config = dict(
    n_layer=14,
    d_model=96,
    n_head=3,
    n_kv_head=1,
    head_dim=32,
    d_mlp=128,
    vocab_size=2048,
    activation='swiglu',
    norm='rmsnorm',
    norm_place='pre',
    norm_eps=1e-05,
    positions='rope',
    rope_base=23800.0,
    rope_fraction=1.0,
    qk_norm=True,
    attn_scale=0.177,
    bias='all',
    tie_embeddings=True,
    parallel_block=False,
    init='normal',
    init_std_qkv=0.0463,
    init_std_o=0.0,
    init_std_up=0.0463,
    init_std_down=0.0,
    optimizer='adam_variant',
    lr=0.003,
    lr_mult_qkv=0.5,
    lr_mult_up=1.31,
    beta1=0.95,
    beta2=0.99,
    lr_head=0.00638,
    grad_clip=0.5,
    warmup_steps=318,
    schedule='wsd',
    decay_fraction=0.711,
    decay_shape='linear',
    final_lr_fraction=0.1,
    batch_tokens=[16384, 32768, 49152],
    seq_len=512,
    doc_mask=True,
    train_tokens=114900000,
    steps=3533,
    dataset='wikipedia_en',
)
Each number is 128 + 32 x the weight over its row's rms, rounded and kept within 0 to 255. Layers, rows and columns count from 0. Numbers have three digits each. The size before them is the row's rms in percent of the matrix's.

# v: layer 5 attention value, 32x96, rms 0.0767, rows 11-26, columns 0-95
# o: layer 5 attention output (transposed), 96x96, rms 0.169, rows 11-26,43-58,75-90, columns 0-95
v11 101:157143079100124134152158073163131118150151153127150160134105163125138120106110109119040084148080170105180177152106193126116134175117176145119104165122086067142147154111163098163197152129132103120143128109081086143048157077154089130144150158125149102128131168133161052115091142172101133099
o11 080:150160143119111106191169074145108137135156149088160156119054148130112160136069151108072135162106142089126180116100209158082130160133165163164106095100107100182136139126126098201126158136122131118164178133087128104110159084125052157155144170141141088149114175119122100154094131150102181094
o43 097:152155139118114097187166070135096120129145142070154139115054148137130162140095134102075131169104143097128189129093192173104131168131159151160123105081109115185129150120121084194127166143120135118164179146090119111096168081123047177160148168142147088158124189135127109136101134133098160081
o75 122:111111105123137167079100187112171123115119100182108123152197108121148091116171099145190122087142103159128071138156059096172134089112090087104129168160147136073125117126143167066148094111142114136094073113149146145160100176146204094104120072106119164103127079119141158100158130116160086169
v12 095:136208127122146169109135134170165104163155165132171114079045125148168087077207150143178123101140135115105142119124108088100102127131123104144101143125114157133136111122086149144126112095127154117106091069163104127171133093080100132137096184091160154052150147164118163114161156202178123078
o12 076:152170146093139170121147074190150125093159147114123135126101155143153053101145127132152137135151120155141079151177135154135141111086147120080095118055122149087154116056104152097124161072126165101106096095129158089105186113100130098078066168133201102098171169136146112104141166120173106082
o44 088:156181144101141162112153061190147113092146143124104133127107159145141056115155139141152146132148132151154081151176130138120146101098168102068087105059091135091154130060116149096117145061122150080117096083120167082098164111119143099090067170126191109094172139137153120105136150127181114084
o76 104:131086098156114097125100187073119114144103100137146109123155091097134189156133110114117118130089148104121180118064130112124109143156095137164164136202154112187099141193134112151129096187127101152137155166140108156169079149124107173164203088124058152176089100108119147168116095138078164173
v13 103:152105123129072138061184084116097108127126093167112116121161080118153135171096082122116168136154110098083078120134152141101114119104149095176125101218097155082099157130127137098200116116200109095178124061113158166138125173123098113117151174167139176146138087178154135155151131131087101132
o13 085:131089126159066121093132106090109107107116066092102113156128046158116104155115129154109202122158100088107067115109204149125163117097150105152128093182087143075128185135147144109145109112144116162139140079122124184149098101130112126153088171147108170180156055147179177120168126123120122140
o45 096:147083124169064133089122091111092099120102072091106116162122050156126098153112136154091192112150107084108062116105193146137152115104150094156129086176087161077132179109129144133150105094130094157139142083131117171155107106128105116150075173157115163172158049139172168123170134115131137136
o77 133:116162134092186133152141157157158159144155190165151136089127206102135141107133123098162039146102152167138180141144057117127102141154099169110139170072173113175144067125116121144111154145119149079126112174118132090104159150127146124110178086103137115069084192119076085136087134136124117109
v14 098:135134186179196117133134131077126135106132126125161046185118145083141142158083134075091136174104107094111181158168120113189079169119080133088150093134077104124133182142143176163145187172130149177146118102140161165193165139123129138139091161157113190142127140120142131124144082133114131101
o14 084:195120149122177154109102144091126079137156100119233083159129109097129102134114110104124144180103123079086133116140110122163069125131111149080147120138079097067132166144140150196142159170152138134149125094128137139183095134136145125110096163127134241107126198117115127157162131142142170113
o46 094:195126144121172164098109133091125087130137093133232086157130112105132107141108112100127136194111140077080125111140116120171059146140103140086150132128066101066142172145137154199125155160167131132149112093138139138190093115136127122107104160121125227097121188109107115143166135139134159113
o78 129:073133109130077101169156119158131180136114157137016183112129142154128144115139153142126118072149131187170133144125131132088199124103149099173098135129177160184115105110108101053119099104089106126107149148115129125072165131127132138154161090137131028155139070149154140099111117117123092134
v15 096:094098118118110114188141027095163071121128089096128133135127098137088144206128115192123178130142136157145163144123058072108126102125089146119122117118080098164137128165192150142156082104137186144138127134089071137124145162136062180154109132113118158104183141103140162118091155148131119096
o15 081:034085146127148087161166078078095059095145114080148121105140121175082111172103112220131162151130111151150137115117049088136145144145114113074113151119121110106128099124135159155148178129144179131172111109107113126158173113147074173119144125141148149131135150106150155164067182134156100151
o47 090:025075151118151089167151064087106065098138102089131124102151112181068104187113112196158150158125111146145134110103068093116131137135108117072096139114126109097117098145132160164151177126128179131178119084114110121164151117149088148131152137145134147127141140105143143171052184139152098146
o79 107:207158114163104168105105180183151205150107148170116141143117132078168144060157150053080099092128143133120122131168203161121115125141150156202159101130114152142151142109118080094112093122115077122069145163147130132083118129125171105156115125145131124119104097158117115102189072117104134111
v16 098:149179153112135187197154124158113100165086145190143160147105145111146135111106108085111141125142111105077095116105122143144151062099104140162113160191165090143126136111066119175143104110068121120154154160095161063178165130125069141148129106144064136129208124125160138123099052131155130125
o16 082:127153114116104144195121105135146102163151192157155198163113118110106152122117097144089131094152148088097046111155093148097154131055075149130120099175132142162138158112118122147117117152110105099165106147146160078117159145082131144157164135128104211055199084147159161149101089123176137134
o48 090:120135137134092130188147106139130105158135187176159208163106123106119161110111088147087118113160145094100055111148094146101133141046067147119127088183142148160142148125129135140113113165120106102164114155146150073118171148099130141152152128147106205075192086143171169165098091127186145125
o80 126:130116136133153117084117152117125161101112078092103055098147134150140105133121156100167143147102096166145205129111173109167140113195190105150138162088100101075111099118130117117144131077142145166102140108097093189145095117175121118103084139124156057194062171105085096094164159131075121132
v17 104:134138110112184123173122150179144113104096097172145116121112132167160141112147120085169189148125117133110145118135174118134134158066140119106122074127179084143105122127068037130166139117096145108099110128114149182118118194160131167167129125120165146141062136189105145116068152121044072164
o17 087:122123097100125125156145117150176117097112096175166135125161110112150153105136144093109188119058178145143145123108211109108146149035142140129131097167115094109085068152074049108138137141085146152063103099143119143102161173124111143080139127124115192099123162190153126107125162111089113167
o49 095:121121097093132130161134126153179103095110106182165137110165105113147144111148147097119190123051167138134134127108220093106167162030153132120132091152109106109086083147083049092138139150078151136077107080136122125097155180131122141086137141130104193113128166170151124113109162112103127152
o81 118:128127163167143123110125116128089152152135159063097134130080154138109119159115111168130066132214099109126108125159035137147074098205108122134134146097140158167163171129171203156118120094183098114187151159118126117165096085133133118177140132126164079144149101071112132140139084156163148115
v18 101:130155150095167133156117172157085124116122181101162109131167074083098122149176126131099143139160179108206098094092160178165136149132073161113131158117148124127103185110089139107145098120160155063161198106169107182191151175085092099093118143148124142172101119129102132147144171173133172123
o18 080:163117145129159152131136134194123127121109169143175119121144144113136070127154111123113180170129157170158126161081190174171144164169051166152117138116171153128120181131104140060123116129183157166182134049115108193165142165076130151157112114123153128124078099179109175107134138157172121124
o50 095:153117145127145149136132126194118139134102177143172123121124138092124074140142110116119168168141168164156105156082184183196144162161039156172116156120170155156093175128111144076139112144177154173169147072130126212142126156083123163164094126134158133123083089170118171103135139137162105111
o82 118:099148122110101112119128138054127121139148073107079149139128110157130183117110140129141080098120085102088133076187055077073110106102207093108141115145100110109157078113158112196140146113080104083087122176130143066105134096178129099096146137121100136124163177071146089156105117117092138129
v19 099:125149097124110127105122143165151139122097121138177142130123160093080159128098098145142149127161152174081152131130120166216151140098137118121170146143131109140069140171112135161116139130169120174118067101131163066070107173090175122179150136141172152068122171097126137152072168097169201056
o19 074:116113110144112177115105150155176143115127050158137187126114163167090170156106116176127159127165137130091113136128093119142149128082155099180120117082121060108097134171165106131154110151171117127141131066146132105081076161161167107160155151129159151090115183126134107150052091138142161028
o51 090:106107111133126189112101160160192157112127043142121169134111155174099176153103105176133162125169134130092120146121112125153173130094153103178127138077097060111090143145170119120148108152185120130120128078141141111077083163143170110153138143120163145113110168123130110141057085137140146020
o83 121:130143157115142080141150106101083103152133194104143088115147105054154081091135151093123090122083113124154145110122159124106094136175110154058143148180162209163161103103091138137099144106077135126125126189124128138186173098112092146104120101129094115136138076130128146118185178122129091222
v20 092:144138103054154106123077144138130111059119178183143078049090083125125130169123140105121106157140131127086102160096105139102185120106063135119183125118090088114109174137098121166154151138122109163163043148113110133123149094130172112092096153138131098106154116148121147132174158138167065194
o20 080:092153085090188135097059145169158116140160147183102105121080076120104171150094176148119110131095125074175112134079127148142115092084045151152121089132088106130112155120125100150132172110102106135184089161093091140089155122177105091123112147143156057123143128105104116122151113136204098166
o52 086:098159084092191136090055147174162108151171151201107097138080073102102179150103156153119133128098118076165119116076126142130124100083054147160118083131098087126110134119119103140124174114113106148180090149098077146094144130171109094106110141141162060119160136117081124113141126139183099170
o84 116:138108166167087118175194109075091152110099106043158167133170169154150091115153099106139148143171158182116153132148126114112137145153210119103142164130164167119154111139136145099126070164146146119056179117157169108171133135074141154137156100116112182148110108162166141129111114108062159082
v21 101:133130118113169090128136155133100150158174117122046116059141140175192126174188062128139151119190126130114100108161137121189129137135075170109141155090136121103149144149095141136162131149122082158104109094181066114077077165106075117122149132122069139074105146125148162133069098096102153128
o21 083:165152124120160120151154162158078162091151172111041111064144155220177159154170090099162163109172129108108074130087116108169117077094076190088144108122128113158111143169112114145143147152136096154085131046136141153131097157152092105080113097100109127136134132154091165135130108113117125122
o53 094:157155105129147102153164173138079147077139183123050116051149150202163153157161089097173161114179128093126086121086116117150108079092090191089139110117138109151099125183110124149126156144132084150097122053149141154134080164168103106080105098119098131144146142155071162149122121132114123121
o85 113:112111126117095144097114107105179121178128088160210159213114100049073096109082159141086102127083136172146178130179138144101143181167159060173111137163125146103170151077146128082119114112127154126168132208100105107115176092102161134165139135123141126132122133098154094105136135125124134134
v22 098:106145120121150141143107140148142111073093143134075153108190185126120103122122108126117143077080135116076069100085133124140142140069116183161134139147074119143169196102184135125152191139155174128046140134136079073126072134108153158106106162112137121102166149113055118178140147142075139120
o22 084:081164134127136124125091102126125132099119161131141164129123165135149147128114125202095142076079139160094091135102085133133165143104105142156154117142061161126145142102199142134115142119191178126020154121134092131166094140122068168133080160144110057126118152113054181177125119157101134161
o54 100:086170125142125126123087131137140136102116165139127160116117167126148149126112134203103154068072158150091104143093089132115161140087101151161155110146073152113137132113186144109116141133186189130041148128135081136173093134117063173137091168137102046123123158121058174184119122160119150155
o86 120:164078130133116127135160131113128111157131100111118091150132089132122110137161118064162089187172116095165174109151167134131088095137161111111104145119206097144094117150074121141137097127071081123211099126141166118090165105140206108116174090134143211148148083155194083101134126101134113113
v23 101:129136130148109103076142139157068143079154173123178108177152119104172173111170186099125118195096084191073165114155116141119124129102121072163146159131097175172127133123140084130122102085098077095142126115112068111125113110176068166077147125153105151124123116092094181103106121127139190169
o23 085:089173140153141109063153119130081149093134159132128100193138154116183178141141123117167151172134135164113172100151094133154146165065114088165148171111103160175089114135102114139113108025108105126132129183082117146125124098130098133108132149125137216120148101130158174054098095144141173109
o55 094:095167163152142105061137115136093138089136167141115100194135155131176165140117117118160144161136130164117165101143100143144123163052099074162140154110089152180080099143101111138132110022101100122141136169072114150132123099128093137109132163130142216109143093134156168057103102136147165096
o87 124:156098105101114155199123128119173110176132109111135173083110100141073083107127126143070105083123125094140094154112166108108103108195148172100119088147148124072165160118153144111138135237139159135124136098168148099133147161138146110149121100112112035140117161128095086201154157115097100154
v24 089:179056143139134089099186190117138140147115150139066111104064138119154119110121213084107208135171130116130079114129153103135130128110112125122120155114135167125096226087113112115127103096157195182163097104094153131160117100178152139174127168138109135121120170094133105120118137148081150110
o24 074:187110119111122122093192191134112121130118127165107146091108125094123130066127174121142175113138088062118051101125167103108202135084103108059121179119136132126186167060137122157134137109151169136123087128069102118169066107135158137133148155112143146132115177145106095079140077107114149133
o56 086:182096110084127101097188172138115116141134118162114126092097116084111113090136169109152163139130103055130038108118175092111211161103079103078126175107139146140151188054147109176161132125138148150094096118081118107168088106107149130146149156111130165124126162157113117073114080127111144157
o88 093:085156121171130154178068101136123119093142119111137115173155143166123146153116075155118095134133150188129203147166075170137059103155175150179122086122103090133109089212103154066137121122118095114152147108177152142090170136133108123116115097136121092129150071094158149195141187134149112102
v25 095:093146085173075148141147156177069123136066100060100124113117104153104100134129121163117123160158151107116218169141126128098127186121125093127149085141119125154114198091033131105146115112150156131134113208128094163142122119106153093082140076152096124133151160158121138128129151075131095076
o25 084:071148103119138112153089163142136122098097145075103115121109104191104075120162138166158136170123166139109155119065177124087142126141094125139139136176126124146184168098115121091180135116133104105128126228134131173138157118117169094148156103139137174084124187100111160117088212082117116060
o57 094:084133099108119112157086162142146123094088138072108123127114098181091078128156154139163138159130160153105162121069181124080154131140082118143126141156125119157179159092125127098185135111129101103132119223132137178148160129113169089146129087129140153075121190089106152136082211090106115059
o89 120:167109166139122135103174096109107131178160124188155139134149162091159158127081129097103107099158081110150102128185085141181115130120181127120128118089128139103082097147143136154080119144116149145123142052111112093092104126141078169109101168136100091167137069180150104142164039170155123210
v26 101:094153137138159142110117093106122117170100189094162167164128143142132139134104097110148128167143096079139113104146208119131161073153166103083105073133115201122175133105135122143179158158096148155161064140134122138130132147134117115133133153096098087009102098067071071134144142142100113126
o26 086:110133086137137088117105134120137102124133197143167135150105171147143161120114115110129134145127049144117132103173214095149148093164128123113126138157140136135174112083171117146138168126112104168115078119123173079117098169121080123133103168137135072019124063082127090147154132141038125112
o58 094:106123093129129086111101139118117095132132203130167149148122154163115162126099125100143131128124050149129143110162216090169136089154129131118134148159150128142159107092175124142148158109121117173119080108142181088138089160124086122137114164134123090015133048070131096142141120142043143127
o90 129:130137188120121155156147137121118160144133063125101131104146092117127110115148131131119119125148195106116119138099031166090135173112122124148125132112117131120108149156073127110111091146141141093148169155114079177107169083150179126126143072128127177231122194172111162096107134102230117108